config = dict(
    activation='swiglu',
    norm_place='pre',
    qk_norm=False,
    parallel_block=False,
    init='orth',
    init_std_up=0.0643,
    optimizer='muon_variant',
    beta1=0.95,
    decay_shape='linear',
    final_lr_fraction=0.0,
)
Each number is 200 + 30 x the weight over its row's rms, rounded and kept within 0 to 999. Layers, rows and columns count from 0. The size before them is the row's rms in percent of the matrix's.

# layer 9 attention query, 128x160, rms 0.0452, rows 0-43, columns 0-159
094,169,199,266,183,223,215,207,146,250,190,168,172,201,203,262,201,258,238,202,188,178,189,259,223,212,200,193,257,202,170,214,252,188,219,192,236,246,126,212,226,220,188,244,215,156,166,200,242,254,189,195,226,211,210,220,217,199,200,206,196,208,220,176,218,191,253,187,198,197,199,151,162,164,154,202,168,212,220,172,172,252,214,191,165,220,153,224,181,140,158,159,159,189,206,134,209,195,239,204,234,218,210,175,214,177,246,233,182,235,197,185,117,217,235,199,215,214,166,233,207,208,232,244,163,214,250,245,248,240,209,192,190,182,166,214,190,192,206,170,211,175,214,235,194,206,212,183,192,206,182,217,184,189,263,181,147,226,201,254,200
108,216,199,166,219,194,208,228,261,112,158,218,181,198,181,156,235,212,173,161,187,217,150,187,215,189,215,170,216,177,206,195,201,207,172,227,215,158,229,226,141,212,193,170,178,207,195,220,209,209,193,197,213,151,189,182,206,193,236,205,196,199,166,254,195,170,175,227,235,200,201,201,252,236,188,235,163,218,224,178,193,174,202,227,237,147,214,211,248,264,245,226,254,220,199,210,214,206,189,189,213,239,200,125,183,260,181,170,279,166,214,245,279,195,200,118,194,182,131,219,152,228,154,159,236,246,205,200,182,156,198,189,167,225,222,187,202,195,220,229,178,201,193,208,230,228,175,163,173,218,227,206,228,203,200,188,232,207,198,229,223
107,235,247,219,210,211,197,181,170,268,220,129,175,178,182,275,225,202,207,146,202,216,193,235,166,183,152,253,170,293,212,186,194,186,188,218,182,191,164,170,260,215,195,198,180,191,200,181,214,163,185,246,181,240,228,222,191,200,135,207,181,183,224,170,199,220,211,192,146,227,202,185,107,197,193,195,189,185,205,213,232,192,203,192,196,266,172,214,171,207,160,200,195,207,190,178,226,220,251,190,165,208,197,223,179,170,204,145,154,251,181,183,148,199,182,266,231,205,171,211,170,178,251,216,173,230,195,211,191,252,218,192,208,151,185,185,184,212,195,213,242,203,202,195,187,180,212,212,185,182,195,196,187,193,197,160,128,202,175,284,194
097,159,184,200,167,154,208,150,221,133,200,166,178,200,196,185,196,176,208,147,198,227,196,260,237,231,178,246,190,172,188,214,243,241,135,179,163,152,199,157,219,204,223,232,199,165,209,184,151,145,187,162,202,224,255,193,146,197,155,161,209,198,203,187,191,160,162,186,169,214,209,235,157,176,224,200,205,220,184,220,196,196,159,239,185,226,210,240,227,234,250,207,212,224,209,213,207,187,253,196,219,183,225,121,207,198,226,190,194,222,214,195,221,170,212,220,138,244,249,253,167,175,172,236,213,196,246,166,225,202,223,120,143,190,218,183,189,217,209,213,197,183,163,227,218,219,125,188,179,203,183,235,199,208,236,212,238,198,236,200,218
095,200,209,229,198,176,262,222,209,238,185,258,146,222,206,179,206,201,198,188,182,235,214,188,201,147,174,184,146,207,202,185,208,236,179,197,225,219,204,234,303,190,151,160,185,164,214,235,204,236,262,201,271,225,181,185,235,214,216,239,195,258,212,196,172,197,241,197,213,189,167,205,245,247,224,171,203,186,219,182,180,169,135,208,208,184,235,200,222,178,231,220,201,229,179,192,194,188,201,181,197,204,165,173,168,178,188,242,250,203,164,198,205,211,182,247,192,227,191,205,177,175,216,226,189,181,208,230,213,113,202,200,202,204,120,201,247,176,164,189,183,214,233,225,274,220,244,161,210,172,189,186,177,233,221,151,166,251,158,202,167
105,215,251,159,192,198,190,231,165,215,228,116,194,224,195,207,265,187,218,208,156,201,297,251,174,185,161,255,195,178,240,205,201,164,184,248,223,262,165,170,176,188,225,161,228,202,185,196,185,224,168,212,211,202,192,199,197,182,222,185,227,225,202,235,186,217,254,217,208,232,190,238,210,190,199,223,179,179,162,208,202,197,216,223,202,216,240,216,209,204,177,234,162,194,217,200,134,229,217,197,177,234,224,174,218,198,257,218,206,198,185,235,237,203,204,228,209,250,256,163,161,255,178,218,213,237,209,263,258,215,194,210,234,170,190,183,214,208,179,170,204,216,243,182,180,168,148,288,152,216,190,157,227,200,190,197,256,228,192,196,171
101,265,169,189,188,196,176,211,206,181,182,222,184,148,227,254,248,221,193,191,174,153,204,182,173,246,202,175,191,223,241,251,206,223,175,122,167,169,217,207,218,241,141,208,217,231,150,170,195,176,156,220,263,183,235,294,163,179,181,177,218,218,190,212,209,197,144,161,212,207,155,217,178,224,235,185,245,198,193,227,162,225,260,192,196,193,218,203,208,180,233,208,211,167,243,206,229,188,188,174,192,189,238,190,177,242,255,222,219,205,175,243,153,197,211,187,153,268,174,244,205,177,162,190,226,246,165,211,174,225,219,188,185,202,185,170,156,178,222,198,184,221,148,231,179,226,203,193,230,220,207,162,156,183,165,160,211,217,175,200,176
097,189,200,240,193,161,226,233,214,231,180,195,191,281,235,206,198,203,161,217,186,224,208,271,195,200,224,183,233,172,140,242,229,185,255,255,206,214,202,245,199,223,211,152,231,218,147,227,209,210,201,145,157,205,147,140,204,230,238,185,220,206,231,221,179,199,189,205,204,150,219,222,254,211,163,158,201,235,198,162,212,197,170,170,223,164,253,168,252,256,222,176,225,224,214,242,202,259,187,203,254,189,212,137,216,185,185,219,214,180,186,179,193,222,206,219,239,204,228,202,208,215,215,243,180,203,181,162,195,172,243,207,164,190,224,223,201,206,114,190,219,195,179,194,183,229,150,199,182,179,211,172,242,191,198,246,203,263,232,196,231
093,236,163,224,184,230,229,140,166,217,255,140,162,228,184,169,169,235,183,198,223,199,148,205,218,171,201,200,212,204,200,205,235,171,218,250,249,247,245,162,206,225,171,209,199,203,214,160,174,249,230,213,222,217,239,234,200,147,171,176,170,180,244,194,168,221,215,193,151,206,209,170,175,229,253,194,169,215,195,205,198,168,163,163,204,240,266,194,178,188,177,168,177,207,198,203,187,257,235,179,236,150,192,175,142,157,218,181,209,211,274,203,201,176,204,202,187,213,206,196,163,173,157,220,197,238,176,240,201,186,179,195,146,186,185,188,164,207,219,186,236,245,194,227,191,203,223,164,222,190,183,236,233,191,208,239,245,271,218,285,179
116,233,230,214,236,230,201,210,189,208,218,212,199,208,226,248,209,171,224,198,202,242,267,172,200,157,204,276,192,218,241,230,188,195,189,185,179,279,196,147,245,175,213,177,157,256,187,226,207,208,242,135,181,215,186,178,219,166,205,195,209,194,209,205,164,237,239,186,190,221,208,235,153,165,178,233,212,220,217,228,178,210,226,225,229,179,198,210,187,175,207,220,190,179,206,213,114,157,170,188,190,209,190,230,257,228,225,202,231,249,182,192,236,167,193,204,201,266,219,191,210,254,198,230,190,248,206,216,249,205,208,229,214,138,123,163,259,197,134,160,208,191,217,186,179,152,196,249,164,229,202,205,180,186,205,202,165,199,181,234,169
098,184,156,176,206,131,215,176,228,143,160,250,173,197,204,190,226,221,179,170,180,203,171,170,194,222,204,143,211,205,181,199,189,198,207,185,217,113,194,258,162,262,205,217,255,157,211,199,225,186,142,249,216,185,212,201,194,209,192,196,192,197,177,192,228,191,177,190,236,159,174,178,212,192,175,204,199,185,191,161,205,181,213,191,163,213,174,223,229,180,212,234,239,232,256,205,269,177,223,201,184,203,196,162,101,201,154,208,207,155,157,193,221,153,232,194,200,204,195,221,207,164,245,204,213,174,212,199,155,205,172,184,204,254,262,216,138,229,281,247,213,195,208,203,198,191,185,170,229,168,222,171,182,215,218,217,184,184,264,171,225
121,203,199,224,226,172,209,210,169,167,206,287,156,183,169,197,199,176,194,223,176,180,191,122,166,202,179,179,213,177,242,226,214,207,197,163,234,175,211,184,148,224,162,194,169,222,163,212,231,173,174,230,248,230,216,196,195,192,211,190,223,211,203,160,174,230,224,173,254,213,179,145,181,200,171,283,205,205,245,181,174,139,211,202,183,192,196,179,170,189,192,236,179,224,235,189,196,177,212,213,220,219,186,148,134,209,167,228,205,180,211,233,273,144,241,282,206,246,183,231,215,203,271,280,234,186,224,179,185,212,167,267,199,194,192,200,178,228,190,202,193,194,245,209,174,202,181,230,214,221,225,174,174,158,210,203,157,187,208,193,203
104,283,258,193,216,149,203,221,162,205,196,212,191,123,183,193,145,204,185,211,180,191,207,213,232,181,207,196,185,178,249,187,176,223,226,177,193,152,210,191,196,209,177,169,197,163,231,194,229,176,192,192,223,212,223,171,219,244,193,228,215,228,139,228,156,225,209,199,246,213,188,184,170,202,211,170,189,210,178,245,198,197,252,178,168,152,187,192,223,180,233,191,147,163,173,142,181,208,214,219,235,226,194,177,267,231,220,181,216,210,193,160,235,122,200,247,212,227,212,184,213,190,145,248,144,140,151,208,202,158,195,178,227,230,166,174,199,223,185,271,141,221,220,217,171,197,212,200,203,154,210,222,168,127,235,183,199,195,204,210,170
092,180,186,197,208,211,183,179,190,190,143,243,188,263,236,173,166,185,225,150,163,224,224,165,226,258,213,209,182,219,177,169,187,191,171,200,190,177,194,221,255,209,180,241,200,139,204,194,167,207,221,257,184,194,196,169,197,203,207,186,174,174,228,207,179,262,226,221,222,195,196,251,199,194,145,186,215,174,249,196,269,235,219,176,173,189,229,189,278,204,174,213,208,198,166,215,231,212,176,176,144,270,256,210,158,183,128,168,241,219,170,195,202,243,237,152,218,172,208,218,184,206,180,224,182,216,255,202,186,231,280,220,231,215,217,217,190,179,277,214,210,183,184,243,215,201,203,166,177,234,241,159,205,221,196,219,206,231,220,184,185
103,138,223,182,227,210,194,153,196,173,189,177,191,215,217,139,208,235,208,198,221,192,181,240,152,199,228,201,247,179,185,152,145,180,174,228,212,254,219,221,231,184,227,213,221,215,186,178,173,236,208,219,196,206,201,238,242,177,277,215,224,135,185,208,226,184,177,174,196,146,185,186,226,161,184,211,257,213,241,172,192,228,243,224,180,196,188,160,188,182,233,272,249,183,191,199,200,234,215,253,173,190,189,212,205,167,196,244,221,196,154,170,171,187,161,221,166,233,217,207,209,220,151,181,168,200,229,258,229,217,181,222,161,215,201,121,247,244,209,199,155,194,253,235,187,212,232,223,165,214,237,198,222,236,243,201,199,271,215,206,197
092,194,187,165,164,247,145,228,231,260,159,120,226,204,178,240,231,175,188,227,224,140,132,225,221,167,190,206,235,192,186,201,216,201,222,260,209,240,234,174,142,244,195,181,204,153,182,231,223,206,200,154,173,222,151,192,158,155,188,222,226,217,230,178,206,174,209,248,168,213,198,222,191,222,227,130,207,198,220,145,207,197,185,208,221,200,183,213,199,203,152,152,149,198,179,230,154,203,196,221,212,199,173,218,228,188,229,192,231,165,198,192,170,247,154,177,245,163,178,158,160,225,200,147,230,209,195,237,198,202,184,203,165,175,219,190,190,215,170,200,235,223,194,212,197,178,194,258,237,170,205,205,165,202,194,167,144,210,143,250,219
098,238,220,244,202,245,199,172,188,252,173,175,210,212,212,192,185,186,185,151,242,180,186,261,214,189,167,245,171,246,198,243,162,256,207,253,189,191,179,250,181,232,212,200,169,224,226,212,204,199,186,152,224,229,211,198,223,206,219,196,215,171,233,186,229,200,169,275,156,161,174,162,152,181,202,199,221,197,236,199,184,198,176,152,187,235,199,226,237,202,212,198,185,221,219,177,195,200,208,226,154,265,155,203,212,159,251,234,216,256,208,220,199,215,157,177,255,187,270,154,196,286,156,193,151,194,194,181,165,216,216,214,173,226,229,188,186,182,185,147,212,151,220,173,230,201,179,208,238,187,182,175,216,165,192,200,188,208,168,261,152
100,216,198,211,292,169,204,206,159,191,222,153,213,161,206,190,193,197,239,174,166,197,251,209,222,212,198,224,190,222,196,180,146,184,163,200,160,213,189,192,219,181,221,176,159,229,183,236,216,279,267,192,198,177,240,212,179,193,222,183,207,215,187,228,219,183,194,185,172,200,216,217,175,233,223,213,184,242,178,177,182,208,182,166,216,178,207,211,214,243,238,261,165,256,189,133,255,167,269,185,179,194,211,258,222,216,202,178,224,165,197,173,241,202,183,214,171,201,180,194,197,170,161,247,224,178,211,216,187,213,204,185,237,250,190,171,159,252,260,229,180,244,289,208,220,197,145,217,182,224,136,167,231,165,207,184,169,201,208,229,215
092,205,224,182,221,188,213,223,170,255,175,168,145,208,196,144,152,219,175,178,177,210,184,226,179,187,210,253,252,214,224,165,197,244,223,184,156,197,241,150,198,195,174,157,148,225,205,227,192,197,209,177,205,188,199,170,189,213,179,238,246,184,162,216,199,213,198,141,197,175,186,192,216,164,192,173,175,220,110,211,205,202,198,166,209,227,219,249,205,160,205,223,152,152,262,206,174,198,206,204,173,204,224,209,158,208,225,238,260,208,216,167,181,192,153,220,220,243,248,187,194,177,178,148,205,224,183,171,171,172,191,187,271,197,180,205,160,168,128,249,156,183,195,204,193,219,167,236,150,241,232,218,195,191,173,217,280,166,196,190,211
094,196,199,193,218,214,160,155,218,208,251,125,211,175,140,163,212,198,158,196,169,225,191,199,199,216,259,185,181,174,184,241,193,244,189,209,202,199,194,222,194,221,226,258,153,206,189,218,198,211,214,243,168,201,248,166,169,200,198,180,236,185,243,217,220,170,177,201,181,173,171,180,236,145,176,263,212,217,228,197,175,144,213,226,239,201,157,191,156,198,230,138,182,160,133,223,148,192,244,214,193,205,196,213,185,221,189,203,133,210,187,235,178,182,165,210,199,172,152,228,169,217,256,201,170,279,199,210,181,253,185,197,167,190,185,172,202,230,172,127,237,209,193,210,209,237,143,213,202,201,181,151,213,165,178,163,202,245,206,201,229
086,228,258,245,148,227,218,141,192,194,201,206,190,240,161,162,260,206,222,198,223,175,149,202,227,206,228,193,181,182,233,193,203,200,168,225,210,222,194,196,163,188,223,157,213,177,187,246,154,200,153,254,186,257,183,226,197,203,182,206,172,220,235,186,192,262,145,170,177,240,173,230,134,179,190,219,199,174,239,229,192,181,253,193,265,200,231,179,176,202,208,157,160,154,212,252,185,189,259,207,199,205,216,192,184,199,176,256,239,177,179,167,182,259,221,190,194,165,213,217,202,181,192,256,165,208,180,218,175,215,165,235,190,220,207,165,143,239,164,233,191,199,202,164,176,162,197,164,144,234,218,226,225,160,165,187,236,201,246,189,182
092,158,211,181,177,163,179,167,146,238,199,215,195,177,235,257,194,285,177,204,188,276,214,212,232,208,215,197,250,194,183,185,131,161,219,175,198,234,190,203,199,197,170,188,216,201,166,185,223,186,166,217,194,196,254,219,190,246,197,193,188,211,205,192,235,219,196,154,194,177,198,250,278,176,267,196,216,246,153,253,195,212,156,131,170,233,201,146,220,187,211,164,189,229,169,169,232,192,159,187,225,186,159,188,237,211,141,202,188,229,200,214,210,254,192,191,147,185,160,250,205,198,197,229,145,172,192,185,218,165,148,159,192,219,166,161,166,232,224,242,207,161,204,163,229,198,199,239,222,202,207,210,214,183,206,181,218,203,205,224,228
099,195,137,227,179,166,182,235,220,130,224,171,160,184,199,190,175,181,165,199,197,202,206,222,235,211,207,213,197,197,236,265,223,211,234,208,200,235,222,243,229,190,240,137,180,200,95,181,192,229,259,162,217,207,185,261,208,201,210,171,215,215,173,265,155,212,184,206,185,201,249,193,229,168,249,220,183,214,206,208,252,142,200,208,190,207,249,196,183,194,217,215,289,199,186,167,194,269,184,226,231,192,231,226,179,191,200,212,184,163,224,193,224,176,222,162,228,221,218,175,224,203,224,229,207,211,201,182,167,232,141,207,154,218,174,218,233,141,209,216,192,200,170,237,135,199,179,187,186,190,203,202,204,251,196,198,237,225,225,191,248
104,198,202,209,191,229,178,221,210,192,193,241,222,195,166,181,199,171,203,207,212,229,166,146,244,233,218,205,175,190,229,212,185,185,208,165,176,235,242,151,185,249,221,164,290,200,207,189,197,178,248,300,183,195,230,168,165,240,199,194,185,218,224,187,260,200,169,218,218,213,179,203,209,196,189,198,183,195,221,195,218,231,254,170,226,211,183,229,188,183,205,207,136,243,200,177,183,188,177,179,256,223,194,196,253,251,202,179,187,168,193,177,230,169,103,192,144,240,226,212,173,202,143,196,170,205,239,241,208,204,193,162,246,206,196,166,229,172,265,139,182,178,156,184,213,193,184,180,173,169,209,162,190,196,210,244,208,216,248,157,230
096,203,186,204,234,173,210,218,198,197,218,210,219,193,190,201,164,154,182,227,236,192,260,228,168,191,132,172,205,184,161,192,176,192,251,251,206,224,202,228,220,158,234,247,218,218,194,194,195,180,229,191,162,165,199,203,133,197,216,192,174,191,225,207,158,134,206,147,199,187,181,212,216,266,203,223,209,200,189,188,171,210,214,236,227,232,207,228,204,222,139,211,215,275,261,186,208,194,184,220,235,211,162,165,167,187,146,204,238,222,229,197,150,163,183,183,277,165,219,191,159,231,196,272,186,202,223,219,236,181,238,233,185,205,201,199,127,195,226,254,252,187,185,194,189,204,172,273,246,191,185,184,193,180,170,221,245,212,162,188,194
086,192,243,241,219,168,151,194,191,225,133,157,186,177,227,242,158,223,217,188,222,271,245,260,207,193,198,195,227,183,195,209,223,211,182,209,191,136,218,227,202,243,211,181,182,233,198,172,179,245,209,203,182,127,244,162,181,187,156,196,206,232,223,230,231,237,226,226,208,229,235,175,199,201,233,179,180,200,173,196,208,184,200,218,256,183,179,164,223,237,208,191,114,216,186,211,281,156,196,223,177,178,264,164,262,193,230,156,183,190,199,202,200,208,173,197,243,195,174,176,171,135,207,249,178,211,143,196,197,190,201,230,207,171,174,218,210,174,178,198,218,129,167,165,206,180,199,231,231,205,240,232,233,178,234,187,178,172,213,200,193
090,191,198,188,230,240,200,204,182,220,239,209,208,259,184,183,239,224,188,241,187,233,231,202,191,182,202,176,205,237,227,207,152,196,251,209,122,181,215,166,261,210,222,200,181,192,224,225,198,253,211,199,140,122,173,208,240,182,178,239,196,185,200,238,221,201,216,214,244,221,213,157,219,237,194,226,178,149,134,193,172,216,216,198,160,136,193,226,217,207,156,266,198,150,201,221,209,253,148,143,192,232,176,196,190,151,184,176,195,184,198,222,194,226,185,178,253,232,189,176,195,174,212,177,206,160,190,235,155,228,263,207,199,167,189,203,200,203,272,220,189,221,192,180,175,205,242,188,215,233,207,292,187,202,215,199,186,196,213,156,224
086,204,187,230,182,157,156,175,209,205,170,238,158,221,268,213,240,197,277,220,218,245,250,221,222,241,227,202,173,147,224,177,255,170,187,261,158,232,186,154,192,234,202,183,199,180,199,191,257,164,207,203,160,202,225,149,223,205,206,219,258,195,176,209,152,207,227,213,166,197,209,306,187,238,217,204,242,206,232,210,228,191,151,211,186,198,233,245,171,224,190,197,179,236,238,208,199,153,194,156,226,279,227,170,154,193,147,195,189,201,208,212,213,206,201,191,197,246,203,192,206,188,165,171,203,214,189,186,163,173,214,227,202,170,223,164,177,191,219,168,161,152,227,210,208,181,236,215,205,233,192,166,171,206,188,219,209,262,175,174,202
094,218,162,163,240,202,253,182,197,214,195,163,181,179,234,179,146,231,233,186,209,185,196,162,233,168,168,159,220,191,218,209,208,195,234,185,211,160,249,176,173,269,152,211,246,174,240,186,241,195,211,173,234,228,217,192,209,188,170,202,223,167,176,196,218,268,173,184,210,241,258,191,137,221,174,170,176,175,189,190,188,242,176,217,178,250,219,242,229,229,162,165,167,152,192,236,185,150,174,176,193,186,214,265,209,217,235,210,189,206,165,194,211,202,194,192,195,193,199,214,214,175,182,214,196,253,196,208,238,261,177,219,167,224,125,233,181,243,195,219,193,201,222,222,239,233,216,226,249,203,246,170,201,251,189,133,161,213,132,216,208
094,205,215,254,188,195,176,188,219,201,182,207,187,212,208,197,186,262,195,224,204,182,186,227,182,220,179,154,151,232,153,182,204,211,194,218,196,242,237,176,254,197,214,217,210,243,138,215,205,174,233,182,212,239,178,231,238,261,125,200,196,217,239,250,240,180,190,215,191,232,186,170,199,205,233,211,228,205,287,233,145,171,245,203,237,210,227,232,219,173,163,169,262,226,152,194,140,226,192,204,197,230,233,182,210,245,237,236,200,208,205,204,229,186,133,194,186,191,211,282,171,184,185,160,237,227,167,181,210,213,187,195,253,188,183,172,188,212,266,216,208,179,142,169,206,215,161,221,152,240,207,206,170,167,188,202,188,208,197,234,222
102,178,213,224,223,219,254,205,210,215,227,186,171,232,202,250,203,237,244,178,187,182,194,250,195,216,205,170,191,209,204,136,182,208,196,217,262,242,191,273,245,215,165,145,195,225,169,190,202,233,195,222,168,216,175,229,256,203,221,176,163,225,187,197,186,169,167,154,137,183,260,205,200,229,233,209,212,219,183,172,240,187,230,226,202,257,164,200,174,217,203,200,203,236,187,200,181,214,214,216,172,257,207,236,266,138,271,169,193,207,233,216,211,179,188,226,248,207,214,205,192,182,218,213,209,193,118,229,208,187,258,166,153,187,231,164,246,224,216,165,213,239,226,179,172,166,138,177,198,241,233,223,211,189,229,227,204,172,192,171,184
099,168,222,172,206,196,188,158,170,250,251,207,195,241,134,187,207,212,219,177,226,254,185,179,194,209,186,237,222,193,165,193,234,212,171,284,234,199,254,160,197,187,239,206,228,195,218,234,176,140,208,175,228,158,196,176,240,254,197,206,185,170,255,229,187,211,212,233,233,198,243,219,145,181,190,184,222,222,155,201,255,194,162,171,195,148,216,190,160,206,219,206,241,207,206,207,218,175,218,185,200,205,190,225,206,210,262,202,171,181,234,206,264,125,179,218,152,193,195,175,215,150,178,190,224,153,231,236,202,181,177,184,214,236,176,215,203,222,213,199,154,215,235,228,186,227,224,166,156,157,152,223,135,200,213,205,224,257,213,242,211
103,238,210,182,212,203,170,157,197,208,217,161,187,210,206,183,167,156,263,177,206,208,158,252,207,230,258,160,214,288,208,212,197,196,161,179,208,219,175,188,242,130,183,177,198,209,196,227,195,190,229,180,184,227,171,214,165,161,174,167,234,177,241,183,180,218,211,148,231,197,157,182,120,181,135,195,238,194,199,175,205,250,245,171,186,215,168,184,228,132,169,193,183,198,185,201,163,183,208,212,175,210,233,196,210,173,221,153,137,192,216,232,189,208,146,247,237,258,154,203,203,187,239,212,133,242,190,181,202,211,224,158,208,194,208,195,189,225,219,196,204,222,197,268,212,199,150,213,221,175,182,208,163,242,219,194,153,211,173,200,181
085,159,196,254,230,200,205,222,167,197,176,218,173,230,182,236,229,195,201,177,173,225,134,213,162,187,214,228,229,164,223,252,210,194,220,271,210,239,193,177,199,236,202,176,183,164,218,175,275,205,206,245,191,198,224,226,225,206,213,190,177,231,204,239,242,234,197,247,181,175,203,158,240,197,231,233,181,195,217,206,175,168,237,258,178,200,166,215,151,166,204,183,215,207,248,177,187,193,250,172,166,222,197,157,199,206,179,226,229,199,189,161,223,170,205,167,204,193,222,234,151,194,188,264,138,246,220,214,155,244,212,229,252,165,206,203,194,209,179,176,215,256,274,133,189,198,219,230,181,228,169,207,229,258,183,229,205,144,213,228,223
092,213,185,210,205,196,142,160,206,127,243,174,238,244,157,249,196,179,238,205,209,202,237,196,164,234,237,260,206,239,200,191,216,210,212,138,141,220,222,172,191,253,211,181,240,184,199,203,144,175,208,132,199,201,219,211,189,227,209,205,238,157,227,189,170,212,153,210,227,224,193,207,165,152,218,206,194,212,185,201,187,199,185,222,235,196,219,232,177,196,203,185,200,203,234,245,162,207,179,213,174,178,218,273,234,260,246,179,166,188,196,212,213,237,210,181,196,227,212,206,232,158,221,207,209,202,249,173,206,263,217,161,135,153,230,203,185,184,215,183,236,204,155,256,189,158,160,269,211,238,212,215,221,178,159,215,177,191,224,146,207
108,141,233,186,156,181,177,193,186,164,184,211,246,225,200,197,217,216,211,186,179,182,193,201,188,201,206,168,253,134,185,161,176,229,200,186,214,165,178,242,195,233,211,194,213,160,250,192,169,210,245,188,209,134,206,201,156,246,262,219,247,205,203,193,177,143,150,214,211,192,188,214,272,239,239,187,168,250,167,200,222,228,195,218,173,212,195,186,227,232,204,251,206,207,213,242,233,170,205,214,189,216,188,133,199,245,231,174,214,175,172,184,233,163,198,232,219,256,209,204,180,187,154,230,241,180,191,200,242,230,185,174,203,248,227,183,168,184,245,187,197,214,129,186,218,214,211,235,194,222,216,174,164,236,115,196,265,199,168,158,204
116,247,203,207,165,172,190,215,216,223,217,222,205,183,165,228,210,225,254,206,195,162,212,204,177,191,233,220,254,284,229,173,152,175,206,194,185,218,186,176,206,188,178,131,202,298,179,222,177,159,230,237,188,192,172,236,221,150,205,177,210,187,256,195,192,174,205,216,209,203,171,165,162,244,194,218,204,180,187,231,230,229,231,205,215,183,196,194,168,190,178,233,171,167,203,209,142,202,228,111,152,237,178,244,206,169,240,186,162,197,217,231,185,211,187,196,190,190,150,139,233,209,214,162,188,236,170,221,222,218,240,203,193,232,167,144,220,173,216,212,248,198,235,221,147,180,179,175,219,240,232,187,154,251,175,185,182,152,180,189,213
116,249,252,203,222,221,193,210,222,250,180,203,188,177,207,255,176,197,221,253,244,176,243,210,215,180,263,221,191,270,196,134,185,170,213,196,168,206,145,202,206,213,250,190,175,277,190,222,168,230,150,193,165,164,189,228,251,212,189,220,227,168,201,210,213,236,253,177,196,256,214,178,204,132,178,190,189,238,220,204,200,222,200,207,219,218,190,271,232,245,165,156,189,220,197,158,171,181,242,188,201,183,216,232,242,191,193,204,193,200,202,190,211,225,214,208,202,154,227,182,238,257,223,152,231,239,177,186,187,239,192,223,252,179,175,177,153,172,142,221,201,178,208,189,171,168,201,190,193,258,192,196,173,248,175,160,176,162,200,177,205
121,193,203,139,234,186,202,232,171,149,224,196,238,186,197,220,198,224,227,214,235,190,209,168,197,213,169,191,165,127,178,221,233,217,166,153,185,212,239,218,142,251,220,250,253,170,258,163,177,196,161,197,218,231,216,235,201,209,196,202,263,226,192,200,249,127,234,202,222,199,176,157,261,161,200,260,187,196,171,199,226,195,228,241,221,228,191,240,219,246,231,208,152,201,217,217,229,207,194,222,243,225,212,193,192,232,237,190,217,168,203,193,215,170,221,183,185,259,258,215,195,197,153,200,234,236,230,124,219,208,184,176,178,235,205,197,191,175,242,184,189,180,184,208,194,212,128,195,157,179,230,246,224,207,166,189,249,215,200,171,198
112,264,227,230,196,213,254,239,157,219,201,163,160,228,228,243,205,158,254,180,163,179,195,207,182,158,157,220,192,211,214,219,200,190,185,211,214,239,190,185,214,173,166,184,190,268,179,221,206,202,190,254,258,277,190,221,191,163,207,156,167,200,222,227,145,270,188,190,197,186,191,189,128,190,187,202,197,156,245,242,193,175,234,193,184,172,207,176,192,185,153,163,203,175,188,197,160,226,216,201,195,228,215,189,232,160,212,206,161,179,264,172,229,202,203,233,233,195,177,214,182,173,226,245,168,176,187,258,212,210,222,231,200,170,163,197,244,202,201,161,194,259,246,205,181,202,174,222,237,198,213,188,238,158,217,218,120,247,192,235,185
108,225,216,190,260,240,200,207,193,215,221,146,189,218,204,229,222,233,238,193,210,223,290,209,192,179,148,267,214,232,208,239,225,168,207,199,167,271,210,187,265,174,223,221,154,236,188,204,228,236,224,168,206,214,202,186,230,175,185,224,189,172,187,222,183,192,240,165,217,224,202,221,171,255,246,234,206,162,200,259,175,225,218,256,241,201,200,192,184,201,173,217,187,169,211,192,156,201,187,180,201,187,158,183,216,169,192,171,218,206,176,216,194,240,213,180,164,221,305,189,210,200,185,222,189,286,216,280,207,198,264,201,250,174,179,168,168,215,177,174,199,181,201,169,196,163,200,231,146,222,188,155,186,195,182,184,199,212,213,200,197
112,194,188,178,205,229,171,213,186,242,216,259,204,124,213,202,138,160,143,244,267,157,147,127,218,196,224,160,188,147,202,195,206,252,182,167,186,159,232,182,169,229,180,229,212,179,180,175,201,161,206,186,193,228,201,244,153,199,185,215,185,222,195,162,264,159,157,167,198,190,167,137,208,194,191,175,203,191,179,165,211,206,175,185,158,210,221,169,201,188,213,184,197,194,205,196,205,198,173,217,211,179,206,227,205,235,238,196,188,179,206,201,201,157,182,204,207,197,153,259,195,158,234,167,236,143,202,159,175,196,166,250,150,204,171,201,137,160,191,242,209,163,200,180,200,246,242,201,221,217,187,226,161,243,222,137,183,186,210,160,221
087,214,190,197,210,160,176,152,185,169,192,153,142,231,209,210,230,171,232,133,185,190,189,230,193,249,223,241,161,217,192,190,199,163,190,214,184,233,208,257,226,180,251,170,194,151,190,175,252,230,238,142,132,168,207,162,196,221,223,195,226,197,183,235,134,185,244,217,289,192,203,226,204,211,168,206,226,231,194,243,225,222,224,174,227,195,181,284,225,212,180,205,182,213,211,188,192,200,191,200,181,249,239,172,206,202,190,162,201,220,164,208,213,228,179,216,225,180,232,179,188,254,186,200,173,244,205,211,216,227,252,205,214,259,267,189,265,199,171,206,181,229,216,243,197,158,169,207,133,233,204,218,214,181,189,178,225,186,190,221,189
105,238,193,208,249,177,179,153,199,159,211,187,167,111,230,224,182,173,163,233,249,184,193,195,172,206,257,217,164,219,190,208,209,232,197,147,178,183,228,294,173,199,248,162,250,190,195,180,241,209,231,219,180,221,222,189,186,252,209,183,243,243,177,172,200,167,183,206,268,186,165,167,257,215,199,195,184,205,167,214,203,203,245,199,170,221,173,207,196,173,212,236,179,224,227,137,209,221,208,242,208,215,214,176,219,235,211,185,144,213,197,213,248,162,246,234,195,165,194,228,195,232,223,170,163,196,204,181,156,216,176,196,201,260,243,195,241,169,193,265,167,214,208,211,191,185,181,196,143,188,187,227,210,169,200,174,212,129,207,175,182